config.yaml
n_head: 2
d_mlp: 2048
activation: "gelu"
norm_place: "pre"
extras: ["capped logits"]
init: "normal"
init_std_qkv: 0.0312
init_std_o: 0.0312
lr: 0.000345
beta1: 0.9
decay_shape: "cos"
batch_tokens: 65536
steps: 7474
Each number is 500 + 40 x the weight over the matrix's rms, rounded and kept within 0 to 999. Layers, rows and columns count from 0. Numbers have three digits each.

# up: layer 3 MLP up, 2048x256, rms 0.0424, rows 106-285, columns 128-159
# down: layer 3 MLP down (transposed), 2048x256, rms 0.033, rows 106-285, columns 128-159
up106:477502541521533485439564431506534435539493500524471519480482481488543544490480492497547508541579
down106:491482508442501477522491465494536524478529482469509565540544519526562529521585511446500497479458
up107:444492534434485520342503535452551541511511487440462523533511475543426523549507493567493459517484
down107:547473521442424509516448433513471431455512505473522492500497492491480515517448542510506537473506
up108:474555546505485428532499471525492494498512491502486468416551499449504536430551526448528491545523
down108:430529470465532478500479560592506480486502464490541436461395502479490481502478485577445482406472
up109:519530503531570554495498486454469507510456506485578505511436509474497508502541462436451501566532
down109:493481472465451490491494492524523513507503510498512454484483531524489448532512531512532568488495
up110:524489522487441525424502402479466555460446566473550457535421518510537515518481498470509594487442
down110:572543487573532451512453532519524526526532547436519489502486527561527550475500491498512432536487
up111:489505560492521488406490505469538411499488451500493481458480480473549486502547480513515500495494
down111:494475506520472523513522445527504520508462489568484539562504498555480492470525512515548455507475
up112:476511530458536483528537482541429491467567495506531521463495464491507562479518484523524509511508
down112:489567467490471510519458549494485459501460461544537504528459539535519428568410501482463533454601
up113:534549488403520504483493465494517525446464530486462544422538492454479524502481492493481509474435
down113:460473467501477529490484532531502515554522427504512633540496475458423522464521453492539443468545
up114:533518486502503470496476473488535505553463519478514561507447442442558503568495550509515522443553
down114:444439509548498502510502471513488472429508468506496514484527553508505419523494481349412435504447
up115:531472523517540449464509528491480451545520511423523473507478434446540552525506433437517494568459
down115:527517505496577454583540470488471518473518447524459539544442479519521479580543453480398473515484
up116:527451458486512508452491463494517520462473445482564542479494455427401475449463459540434519505472
down116:472527475497448517560473505523466459512434501523503479446548523523540478482493393512483513559493
up117:521478551526498510462456536536479605455408490508508470515471543588521534517518467463499554506481
down117:512481466428517477516544488540521489487484516415441549475483499500482524521504551475474509446553
up118:494487485515527485484481474484463495426456521544531475523593518499545525482457471466561518539536
down118:551500549439518425482485562536491508512529501499471541505439551481456487505548486485441528517529
up119:481580472561508497495561431480436528534502467471524499402531560491495503537551465504518505530493
down119:534488535425542511460489544551503467513460490499510491548463552426479545458403419510429503508538
up120:509423479457503483556528468480544516401448510448452525567533446458487505486512430547518486485474
down120:444486456507555451460473543535455460430523526508489580477403528435511487498521508483505545510427
up121:439532514543518438482529543508578534508502441449441545475490570444469521516538504544500562407477
down121:507537551464601432459449638571495575520563496459445567571585426495477621515389524568534463482414
up122:488556513521532484494480589509482510508487483541531499570479472511445591457551504515432494548454
down122:571493461530446548492463482383500541552503436500500510473536539496547455518483530430456526466483
up123:468504529520523532479477483480507490481494503491492529487487417534492586445466520522535546431496
down123:484437564479457492482472493501493471468522492485490508497501550547594476469518499472474470540480
up124:529484566512461433500488498502491500468485432468501478517509453498567532495530489468509497508558
down124:502470522489493520506481547503516500478461562514502505495495590469476455503535550476497483489511
up125:506476475447491529582473467445537496588495510459528526476431434467517547467454476561457525495431
down125:474507454520454512493574523533530448475505549449511482557524542473480599577474492491553534518533
up126:480534474512483484513491460498490550501505451515582495442474518469509514402518585509463526506513
down126:523501541489506538503531484534529523531491491512509521508516451461443485575484460505504445447478
up127:494413513543534464430536535459541549527500506482579527453497487489531545494510502473575515520575
down127:463512483518425539433459517486422536422486473477498493464504449482489500435516508491472432511430
up128:558577567403591506516527541512466464501483517519489415529479471523496480432451488446522523546463
down128:457518452565440547477499482452520503480459508529500488506478521549434545563497529524501507429522
up129:514465512480529488521540517477470514528477469528476489504559483508429539476482505501458523474486
down129:492516484412492510470391450437486498536486502521514527476429524403520527556491455493486510513493
up130:533475493483481479475541416509555570444538459463537488454493504568421484551508459504546513544455
down130:535521482499472511543486431512496515511494417522442467439487533510514544506622508468501524439495
up131:498570511428429501522480495467411487492516506468437496434483453518501574422514494508501471540447
down131:452445541489483505558485476556470463515468536537519487508528518544491475539512568498461463526531
up132:545500500499523504485515473535481431580527428491496498556504499518506522458505532461419532492479
down132:488533462487516447496440498487512496474478547438524500493462542535511508462526425539530467491525
up133:441482476522479498505467495468495521508521510471487464548436534481527566513527511486506516469580
down133:529531511450441520487514500549477526527499522577545513517440428500589416499448499491436435534519
up134:553474561462459526448481514489507442486499478425490459515489495526478469530546549440499513517575
down134:504526481453520474498497589475482561513501504545502506490511485527493500511485471452526478436496
up135:544445565491600488531531515444518487442546546474507521457541469489555467517539478498452593467500
down135:491514572442508526493530491491540416499474472507494434453450523487382512522492533487511488481564
up136:475458479453526500543538457461503509514538502566541504471428499521439522494475490502481515444506
down136:479451509536473490456538526497470451526439455551521539520508561576534544451523453510489523511477
up137:480494477516515476440506410507535545417372487463464426486485466494528509467500534531637559454540
down137:491484457521544530510417604466470467547515552501493550494461516536506520473462495513431497561533
up138:507513484511452480431505526520438441454534470477500511454583432451474474524495517454444467472506
down138:400482519505583587523483450418569522556479461528530441469456449482527468431536447525512522500583
up139:463552546435489481454553509551461462541432391472478431517513508539414495524521517509516497530448
down139:474364491555538607477439470417517557454523651515482573467484483390507431457521414479561459488522
up140:473523494448519493470555533458489489513475500488477480561464496519470629532508481513465490547527
down140:475512454449431421517544477516465494562524508566492603472487443562548439463549500481518552500481
up141:531469517477500531532493410467413477528530426528494419495524485465499484488533567443573476542550
down141:458538496512547502504467461486484506517537450480451523458447474432518492485436549511481511529469
up142:531534476507545435474492513494530421528515393440513507541542505498408561543451553550559579525479
down142:508484549366499554559532474508512472495506501497455556418462500516506502480508482473450465543489
up143:597542557508505516514555517486476466468467510548516461555580464513468545472530461556524524510422
down143:503484499484463579484509458567465492509512529515523563541497473474580516542470459457508474463528
up144:485520513495443518430503485456517560496464474552587446552560507511449541536512436459522473385544
down144:563454532504515492448465455493491485517521473468473492460515450508526466535489469511433495552528
up145:475451477467461533531545504530495504522470504446581479498536496526474546435475357499535589449509
down145:439563532506458459464475497514470454498509514511541528465464498492530480543506600545493519478489
up146:554529485472477525474519489424498533445466487440490507508479569500524575528428521518511477453506
down146:475482507455449465564500473490560452532519540562512495465504485526504519524519530521471528493533
up147:487476544495500453534494483508507463444515442478494512516499443454565575456502565491504520492535
down147:485571472502459382539480523473586507509487507500499517505508485501432513515553478473519551499554
up148:530511524426535450531515547486521478481430441552542474469461544452535508449542476475508543472532
down148:467467520494443473415424497530423518510614485483485550485492547518473472490498464484451436534460
up149:535474512490498547507441523508496522443419529498508499472518497478457478544465505483507576536448
down149:585542440513508456497577499487564462514512500428493509538446446434466580436460543492535489477518
up150:531434541540519516565514539513531492485482501462569473556569498516512524565498456462531515458488
down150:461498495529517510499508554524447531494426528454476544527451465520497564475485501499532554507530
up151:536447541530463515468498567509492492505544452547518539464513472443496557534478412498558520510546
down151:484552495517446413541479438501567502500434535429415528533441515455516466517534521464522454453444
up152:494461464511502426505457432440504525537485445511537475495465505485450522546509477503559484450516
down152:455510428474542520521526494503477489447515503435437487504540538456517413433532591534518522560498
up153:523515580552591517500522500490483491462526461502556510480572505493477496455512474567531583565484
down153:439436563530516509477502541527513541536487537431458455491457464428525512515437484494355462394587
up154:550490500487560470483462493417490569433505541503517458520490479479481535446496477518489523452487
down154:451513516582405461497505493580421500540494503451510553507480506480438551478490409460523478593443
up155:495475494427603456517509469457521511526499501527491490530507456481537506452491484454481483461505
down155:478492453542444507425484458530465471456465514490478520530487576536526496554458529542549522521553
up156:461501512473472541513506507532501468497441504444504518484501501468495548518514539477476588469517
down156:487505465545504510467550459502463503479427470509458525488537493491519541541465473511483459542503
up157:470512482518563573532491532483415518604505535432531464505488454465481545496534494628425499563467
down157:523509408496469456525488402473595538469497537501487443519479481470544479499559509508536515433543
up158:509554582516510452461506563578418479535416434466551484402546501501476567520486509572471507506552
down158:468552560488484416484502465601514474444416503564486464562494524526524608577467480444490535511461
up159:504517526431455515489537415527429578487601485453581493471540544491418510405550473546430497469466
down159:539580490499535462428416499490498502468477473504514499466549443519542461529496523473496521521578
up160:552485581451508506510489403465593484494558544493531467553497538472448481397519479558495541513454
down160:599603418516514451524538543500511471485492506545530422517494489483513453502447575475444525401498
up161:535473495478559490490562515531480503505448524410466468499539444528490510474457470481512498496473
down161:473499516578517500481512454471502528493536460511508500489470506470479490515534470607465498522536
up162:480530518493503474545523507441504515443479460531473493522468455484502519494407523491492552493506
down162:565485511478475565486482530546506478532491446572452468456487558552478500473544567458594457510557
up163:536511521517486474506577593412450537503555469475579549509508506557496566588474485526568527486443
down163:500485554463556464491469538564490485570483527509538510516506564414536548433466519502431496525518
up164:474435524548514502499524538499506531523420444496500521496505488518463519498445472472535556540551
down164:459527427561539430465527455559472472467491496511520511526497503525444486429470492516482560540484
up165:520503450453529489545514493514445504472489490497480469505493566411546533474503490617535516406398
down165:468411460409508530506485523505564480483485445416460498528474541529559412447555410466512502481521
up166:506489507493449532565465546556510495454522529494499464487515525509506570469469463462522505532426
down166:503490502516463478495501503437445481448516509447513490491487503436496469516517479490517489484505
up167:475502532508572487435486496430522543499491477550482433432466535540487494514438471558427522523524
down167:447493443564517504499541410535499481472532470449498481544560502523510454481548486517485487525504
up168:479607517512583470501507437498495495493499439545504464494497504496450506457510548580505488476465
down168:503454553500525487512513545497434509458567460524494447504576479511566536527575506402461477510480
up169:531519488494495477535502538543488487525485491540482519490491493420494433524558455475535505580529
down169:519539524461497454557516535436498503402505468490525467586510438567494494472484480446505462470434
up170:451547477472479569509543466455494506536505491493490489482453487469496472547548472474491517461520
down170:458440527545545550551495488522584496510545502482478476564502497550455491496479448455530507457442
up171:547493526443437570411538478498525527519419487444485400519444418476535561549529567405520537546509
down171:448508582559403504554454462439481511552551574463430536562494522449434519490552434535491465457511
up172:559506476454501467502491521561538539577452480467485514533474529446550522456488513500556486524471
down172:472545523461583479521527446503443465466454542478472499526559484536571423466459528452485516497500
up173:524579511506500512539440471516469506552445509456497520493467478531545492519413499513451477494481
down173:484447533557493487457555549468487548409475430499508485504524504489488471508559481549526575471428
up174:507509505492485542559573448469456518473518563492489449476555534586489495544471463543511553474564
down174:474516504452533538498502575487524545509497487559494520556468458500513447505508488533458544517457
up175:520460518506511528508502520542447485472432533439493482482566478501478520551506498580430574536498
down175:564606465409525509426445529509528561509473480498501455507491551526520512414541482506505467461498
up176:527544481471531400507565497502438488451479508454466442458500542513486533515489545518547581518506
down176:465460595542428491478516533517499562554472598512533458438525579481450513513563526476447472477500
up177:544506489453494489518492499542485457494479465448474465534525469480477539463503464504496457495445
down177:524532510494518492473465448527547510502441545511533509486483576482504494544476510470523498489489
up178:521592573516581539510483482467469424490517484440530441456505490473469571481509473525448466464522
down178:529477535455441529525548499485454441417581502533437474542472526428461485530515499581493545498518
up179:574529503499449559485527501572445520490473396385517530530564466539546528494425499537476528492455
down179:492532514508489471478499463502493443569477599595492458512433426480559511532526498458509485453527
up180:475467548481514457464545506514548493455456504541505424484524511461518492565477492527466541476454
down180:479527483525487546521490482457484530558540510478496572425457504555451487472514589515474452557505
up181:491530496476577520444594443558473405485454437534493515502472496476505585558512490521471545441478
down181:596513483430570487526475479493487472526505545553534520610508478485471497454481536442535519437527
up182:525534504472484510463627466509536451376532484477408430460502478491448471515494510439472508362450
down182:546540522517564463559486482486491508563496512516567481522436513466504487470519519585463529471461
up183:544454478460601429480519506467517535487494472434461522449493460520458563483488532517442513466448
down183:515464504533477508540458569599511479550445520494476513410471432497504419451443406506526531486519
up184:609503509549546568540503503514469538486458483469561452495630454520479513507477472534503480479477
down184:517523517464475515517480564444505562504551551535541519532430477525446540550451471563536460505441
up185:483503554476427424505509525471517528447495392427543445564492461467522492567547556486526550539481
down185:512483476508525499509513536529508413549517471559499492451558523510495464522501553499546514438503
up186:504532517547537457546477474467536417529521485461518470509498589524507484461508461483468534507514
down186:507543428436472519519437506486453470524495501521491514536470452466498484489584516538529492491470
up187:547520579472464477494563528430471462453474540576450491525535532494495535527472499530550527547546
down187:508515511477567463521480493475602460492503519503484498492547565578537449513558519502482509544520
up188:570481495492506499490487510517420444526457428474502400530497537429492563520498555521499522470519
down188:501493545534471514508501524525512533568488466481504602526473454463520566538526419501483502517560
up189:517478564467534463512493508443460565491487483552502533488557508491517478431448497535448511477476
down189:432517518458469438498506524569553505422473527502472413511450449497572507473490498397518529522503
up190:554499440529571508450510475454438502493516514483557521399472498483479517427510496526572523516517
down190:489518500476494480477515542506535488517440542489458464491534497508480547619412456534527502512485
up191:531510498478464487540511534495516460451469497515566437484535458420510477499498483448542527449531
down191:528487539495582505589431537531512546629503544477494478431522472490505472485481524511519432506505
up192:526481502424451492471509479457479525490482470500473562524444453523449539515518493466531550537542
down192:497523441534426500399472492545510491444505455485494516573543488475473483489488500598502478511483
up193:534520490467489499478476529577500470430489542471545501445517476474465533491448471466530535495473
down193:490490492555510515498525496484479510502497431493431481593533556513434516507532498522448504553517
up194:534546468408554530411432452523498458423553514539533526539535487446479488516534512541523549475502
down194:414486528505476465513527467550483533550485475493530508526513551541494519475471524435518511537507
up195:515493512495536534497494526549543513482460482419466517497528470488520537522508460476483568471443
down195:456485479475430502492458467483421497516507512490463533492440491527520413503515585555523440484586
up196:542537509557559498473595514538477458568513476471489516532529457529491540532460472484479562472496
down196:514488542502541484501413498470562511455510501491457538524503466466501465423533547535544493560499
up197:582553486476517533495528465477510496465489480493485451487411484512404502565453541501538527543406
down197:572555570505593480483549569516523600515521437539482564485544558498511486397491478497524517495469
up198:464541464495566456490561448468402515465404489422524520518503410474477577474501527464523543462534
down198:455560563534516501505466528457466418581505473545419489523580448568450410524527455434537493461441
up199:529477547538501497515520432496518429475514553488538485513423523495546543480481454502523539484522
down199:530507475466473521496405550501482544518527424502469503513521465491466528519529568506520511528447
up200:600552465486468551523533482456477466487502451478560526500556466570487517454491518514552547435485
down200:480449490581497540479507553535499503496485475473496532536527458487519477569481462473516506522461
up201:569500564537480464576479537450490443498498512543508510490458429453510477475408456575444484388509
down201:396450451551476540469461527460515459508484483445544461502407473492531519482457467425490507501601
up202:497488572490522548530557513524420498565474493441515539480489468471449549462488467520485555458551
down202:427536454516470452452478505507479493427602488532470478438554493547492466551547548554525524468499
up203:544497523545491515434530491492478449466438499461515518479461435505454509497548569508513544575513
down203:451511559529520525464544528477493483466547480541466493502546494475510461511490454514478517466518
up204:603523556494522531498520463477505559488436519528622476417544438549476472490517510523523535505488
down204:467529484482503572554523565518464478505484449484450500521529506414520484459474560382486456529483
up205:508570484488522473481527529543460433530464437489487456508497376479552531554524491440529536439531
down205:515514536474483439428523488401498549478492540414534495500563499488483448523492505451470528578471
up206:584455455506512542549513553497472516569509508447485552461484478491437505472457517453521545490449
down206:494488435465429478495492517577477519553509529539527527520479472495560521508450458551494472531517
up207:497492539521433492453528526573483426571451465471537413548444425444436533482513476499603567536506
down207:426479526467536457479627525519584529441456484541523519542486500498464523604554533507504488441494
up208:482465532485435532537511511529513543471478477519503515645458540520565554502515553463531495431456
down208:510508498506512436443497537453480442540508559540472506432516509495536474485448483538467499526534
up209:572444485444532494536501527505462553531521508421429517497505453523546503530463485528460524473506
down209:485514453577468513489506446479477524468422541511542513456485516498481522462518472493489465472514
up210:519489506454437528536546522482532466436514484492552453537501455447488480478517546572510559498484
down210:508468515510570564463473451465470471511567542438482496486545553448542598517470412455495575455499
up211:512487520570493523445543487483523464508416531459534511476572494492510473539434502523475496477455
down211:527548527443478455517512531465475520513498455473440476474473496480477490475525476489479481495497
up212:475499483447568492457560447501435473521493453517538511521546510474479469513464496518546565523455
down212:505521441543563491524499458554535489543531542444483553562509521495538544500524559500463510526510
up213:594510475490522497489541546488459439520534452442556533462530410483512519529466429549532487468381
down213:496420516509462448483470516501489462422501431549485538522451469454453444473571411579564602484492
up214:496513592458502597507497505466518480524491430455508556517521440519546515422513514570572532545442
down214:500574450508528532457504561423539511453556497567523456462446469525574518550452432512439475539553
up215:539457507522509483484482445554556540526479483497495494479483573518487513475478452452610508417498
down215:531503563501525470445529491433596543483496540504509476512472448567496530465457585515478551507464
up216:454449446483412511492554453487501509496511460457559556448500502464515453487451474461564578517501
down216:540502544481449481544473430482533501557610494518520538503534440357540528435488560513604551460599
up217:527505473463601517535517490428447516510579482503464494508453491474463549534492537484423552507559
down217:513485527512521451461507512499536475489498492494510512474536553518503531470463459556564482479532
up218:525505498475528494472481538517429536421483435507453523469508463493407513501478384457561608515490
down218:444533473484496568494558483470518496503477503543488431465484506413512468530473518528448515451485
up219:535472502515511541487515519479476516516572479506609459517498540465519514490564472494536485518492
down219:493529503501501483436512562544487491472564540520550600477463475479542482502534569504450571464510
up220:522474517467496486503443498457449509481483497458515507496491572502558547539470528559464513489471
down220:535488501545536498463525534542488451509459516529502542506527506476504453567516452476481515477509
up221:534519487448452576517476427491549529513482499493499490490467426463473516503447619523519484497534
down221:471462525516531418527537500519466490547481574515462462459458522539544385504539429494482535526464
up222:483532457535508464452510498476425476499469512522533494491547545490497556525492492473512505542545
down222:517441541534481525534452473424541486525548519460530518452464535515518462487521474481420494487453
up223:485505520496497440561523550568480470471480486522482471501477495577488512570479505463540526495498
down223:549452468480543498507533488427470487470504555477483538521471458506469428522512482535461508412540
up224:546504474522585524443507504474494518518533507469533475498551533482545554431542504484545481552497
down224:439524483465441481512458529427557520499470446513428545442440504466516513510453496528470514434613
up225:588502524464548444528514412455543522464492552468434449459461517539511542460531390545477439453520
down225:489562469500471549533463471536497468509518421497558465505551434522511531551527489511513552439475
up226:487464484475504616467488548539579517471546465566565525455487465471430499448486455510493466550481
down226:513535505447520396538481433448438492532459591477422494495440512478599491542574515536488514401502
up227:512495542498585506528508509528511606488482446574461515493506475559547520522429458535432491471477
down227:544458486457466551515560470518569443500510485450536509503506465483481469465423463499467510476496
up228:537481487490517513437514514532421490505465589345520551556497475496444513469492578503528511592546
down228:488511466542533519459494593540461544453502451528480490472469532437555493566488420485558573566483
up229:580514531485465430500529504467473452497498463516461492532599458511489524496424523486444497531564
down229:365539538493594525490467507557511487455543481486564470409522517486501556527496531463480520437546
up230:506517497464597439459495394434495531478501467525543439454531500546509541563544473486503555515516
down230:452493541573474632508493465429445527461412485485435469489487558591526477465534500531476445450506
up231:497464494528512543469511587529483523482503550477436515482471437474401566496462488552501472408495
down231:524531590515513510510501464460510517479488494508583464556592571538537461519458501460518491546496
up232:479428504461504506502570485584501479476435478497514549533543520504485519518426573518470521530523
down232:534537484499483530463452424462459451508575456500494426486560527431499559493570474507540479501497
up233:525468575464520593473469545435455533499452383487551501525529489482527486534454473480465661457516
down233:391494396412479474516539529518475515499526473547562485474502486516525515532503469516474442499561
up234:588447519454571529563577514488570529489540445433544514476458419504494493497485480472462489495440
down234:570535452520538495460510553479460480508535501456515511520525574498518519501536524481522484412526
up235:510548516450528528454483525468450487468560451513559482438441558468474520513514580510460538415425
down235:512457493469490484466453433514515494549569503413469514501601474513460444545461505499576604545524
up236:500483518478480522499477428604478542477499475393541512495513456507488463521475482531458513493476
down236:481429497447538517515532473522501509475491427536519481519530503505464482508478481590441505472559
up237:518478538512526496491520506535512547493488433517583510486538507549469530571431520588510522486472
down237:514546495497539630492437550490508520461503593526521476544420526456484481544500527454466497459539
up238:500459527450518505540509532455565503555494509496566476537447493461560489524472512449450496439492
down238:528464498513517518477473519505516464540439519492559536476602549479448522503518499463508483502478
up239:507542434531457523524602464401483531470505544514537428510503480506496484483552499538477507461472
down239:498541495501580443494595513505525461557517569524436547483496447542557494514486523505535479513482
up240:528481619455546446473494508484458449451475462457552493499501465507502524517525463553455495563521
down240:548492438499465545475522480480482391477580557446496581469476482515472511530505472533474482489549
up241:567501625531515540460512500423537420473517505519488471546518515538498494508480503460515492472448
down241:509522481493510464504559456492572571473504437479471586453453453475428523431466470541489532417568
up242:537439535431439484543507499452485419498557495448499539498431515557488466491495427512451541431457
down242:485551445555444520388472416440422491493505552503525532576539442466485555555434497477508514499500
up243:411451602512530486496527490468409499433450523456500527516569540556479519520490513536506499534504
down243:471523568539557496583576547512480529473535443445491554519494545538495428486603514584462458558504
up244:468445510468552415477519481474424430454458478472491458439512438488417527578442500511484577513494
down244:459498438478557437459456530506463454515565530502451460510570541490495543459576526544519555419516
up245:450506499570528432530562493408441543560470495490594486449559413444477507514506437457540448456487
down245:571522443566539550500475494436531472496502464449466579497522514508492486441580521519488514521494
up246:507417587459493471472446544558468493499525486491463539456434487442529502493518531506608487564471
down246:545486520424488497468485442472505438554592515518539508490527516524488438510575490552503526512509
up247:435410567485521358545473472519460492564518510467588475483451545471478479502520503499488537478552
down247:547598498508552547521422540528466520490477496494469499514529510391526498495520475516536530467545
up248:562512544449475408489492508538453534529474463542587511465469494435493524568497555478473487471511
down248:370528476574495489529475471513449575435567505522474494474523520466441466537431420448468491505495
up249:515520513531508500564482472516451510518512463489486507537516506446556520531491483530453500490517
down249:480452494524506494512491522532468491538386485492520509520506538461540535530465526504554515448484
up250:512496507484464520450519535543453511470470417439564552435525487463502475509509480428494477487513
down250:481472524476499561508486522477476502485458495500510523447520477486490462524502489529521534574514
up251:497526496510497489489550475527463494406516472456522434424499538438464516527518533501519538498525
down251:488485538477479539422457507526531535490492576539473499554479523541514510473479518584457494454543
up252:570434524458510557503595461478506536514493535519491385483521479465552558467522496495509440503506
down252:547570375506571410483424510525476550494518500521455534460440476520523515447521498514488513500519
up253:447463545453561494514439489534467457459537483555505407459544471477438550489521416535503565488448
down253:497469563444522511488511486458533509482486468487482577433497431485525515457490492513483518447515
up254:491508566437455491552533600509497446512509431509511506598485485470457483509496484535469477459379
down254:472559522488471444531484512499453519418550531622494494431484365516479453404506443505456456467551
up255:556396545484555404496530399527491548482459500498510483514506510468533505461407521488586556529493
down255:463549528486475469497532493425552513454562519519491475576444481488544465574489485495461452518468
up256:494433521458522510479540475413512475550474500490570513492428536484553517429494478543484542435487
down256:497437536445439476488501477504475549486503475565467536508514457479533478563414499482485519465517
up257:500495530490510557545476499484526598429503437487506508433501444459560526533449470490497517499510
down257:532475519489471465452493480498525481566618506491545546469570472517476494472486515515524477511527
up258:494411518439495542533584439467558483511490472479530495516517496410485530512429433491479459525458
down258:483590452564440482529501508457468514516473578492398495533473530515525474460499560457548558461466
up259:506490479512561503513494473490483498482472534488549437499582468378583555426497489553575500513531
down259:574486513463488473507422495505566548468494413411479654448446504515522473541461485607456479493503
up260:468417514452543451497515387516550454522435454517487438467533408490499524490522470519514514526566
down260:478481526596471622489517538496467478420504490556496628490528450531559455556492497453451512480475
up261:446503485543537515502526413453473507483475577495435515479501456512532537460498468506500550506537
down261:536478509544497487542498537517486532523473482508551517495438597474509501421474531473548458500485
up262:482450563488469485378529468549481485467515437524605401477570509479559469515517486547495484521512
down262:542510456575473434515499499452527444454501563524551526502496492456489483507480513522537522466482
up263:498503543502550553486517491489523486512431486535506472579544536492475475516499512564499606462490
down263:492441506555493523533484453523502460506419517480503563556488523504526439502470469491512462525512
up264:575576466396481477418482486461492535516521439453558517553582520423501477521509480453517592534444
down264:500507515545532543511477527421531500457473520482497537578426438474432509546486442547584394452438
up265:547512522392489465443454519541457553405462492438488552489478416508526481496518430451496523469520
down265:531425465585534564523539466543483512490524548485596425497533504594463497502477532565549518523504
up266:553489593458452606520483498523522545470489511483527529498457428501544535487574554533523600541445
down266:487528441490457483495453579505417493503449496546431484564567493496600473478460438448517502489510
up267:516441463549454442475532503492485469420480496458486448509504543494508558515452427517575509512466
down267:493512533508515496483504497511481580515539502509536570531481551472508495502513486497528559501537
up268:549553500497484445487555469520416486465514512432477551457484541470480528511539441450455467490454
down268:479491530502475571516516476480590460503471487573544487541499496518473524507442560472462463549484
up269:463386464472506488529573355469476524518484469472466510504491461476500540503483502471581484397469
down269:444490442515464483530537507479495453454470503560559461521551462510496389456521546426410487433551
up270:552524436501471489438524513491501488551531467497476521540447524475495496519550457506495475515474
down270:457510541528478562561577494501474534490558502498480486507548355469547475517548534533482506496546
up271:512528535497489549443542448460454481471523465535616504544498563497483472492492497498531536427439
down271:509514526534425526536490484485498467560497530482479447457497534492522528492505563544517534499562
up272:494501636539534510371438491477519489478503507504511526482492560466434509524457472470388441467568
down272:500534529515466567437491437561522531449446474616466401491507502563540547540503482467452486389448
up273:558531467529552540420536440513441545482531480518525486555552457485493489493567470473500510489540
down273:518491457523467530584438492450486533519483503463563463493476469484633496496532521530476539544540
up274:537547539472437483411530509461414519493492492510505523499498499521508499524483447572519480564507
down274:534440511514488498526503481475483571440480499553481422529421451510536477462472487532432451465473
up275:495490514509575456563562459466503446490467520476565512574514423504583506487539424552492435455457
down275:576500567511459454436520514483455521542443459584560539486426512445514502490427497479449536473525
up276:523568501445484456523492498543461480508487462449431483514526529502489501486529482447574495621477
down276:480542552466462518515520540410478438536517488472504496514542495444538429552403569530470510507490
up277:468587533545517439469437502486521459508516427469481440526520489560461520599487515508477478464463
down277:477500528482554517503455483478431549451529434484484590515446509553507567547496433520489450514487
up278:462522517511474384453465542490517496531480493567540537530534523473456519520448467485562550479550
down278:509485459558522490533437455468471520532503505547408512529438448448534483422478424508518527476525
up279:479507481556545468483468480422494599456469449553444506534571505480510503457563481404527540443541
down279:565534488438521507543494498579466509522562473476539501502494566519416494411540511496386453579469
up280:551427483488445495493522538442524510496496524431462558518516401551420497415565482498555540484450
down280:492568419501466471516525479452478458480424434614515467602462492455476519511423486488535427442526
up281:477614516502450447485491490441514527517401438529520374507449447486504485537479471498442573465520
down281:437434466464510440523495505486452472537509426493597566459501633509516537567467545517458532428477
up282:518518453431503522406546518419476506521510501478514529513553475476478500499536498496502525449484
down282:430458506514546500388558511577504460484458528454528501480435494534458457452496499545455460563514
up283:539555487563520515454496518565541563453512467433474556547515439425469532528471437536466520440509
down283:522470465538508526493471539432413470532502579585617526471571521550501519520475506474543534502525
up284:526593485494531477487482555445559472472565444527512477531568518456494516560485531428566443485421
down284:548422403503474510506486472489445515430539576544506477478527507475402502536486397533433542484507
up285:505440487466585432452530424456541553479532524432567489507537449535536480464546529514459538528457
down285:478490525513464457545513413484472505517487414594476504507456502433424483449528494523527511510531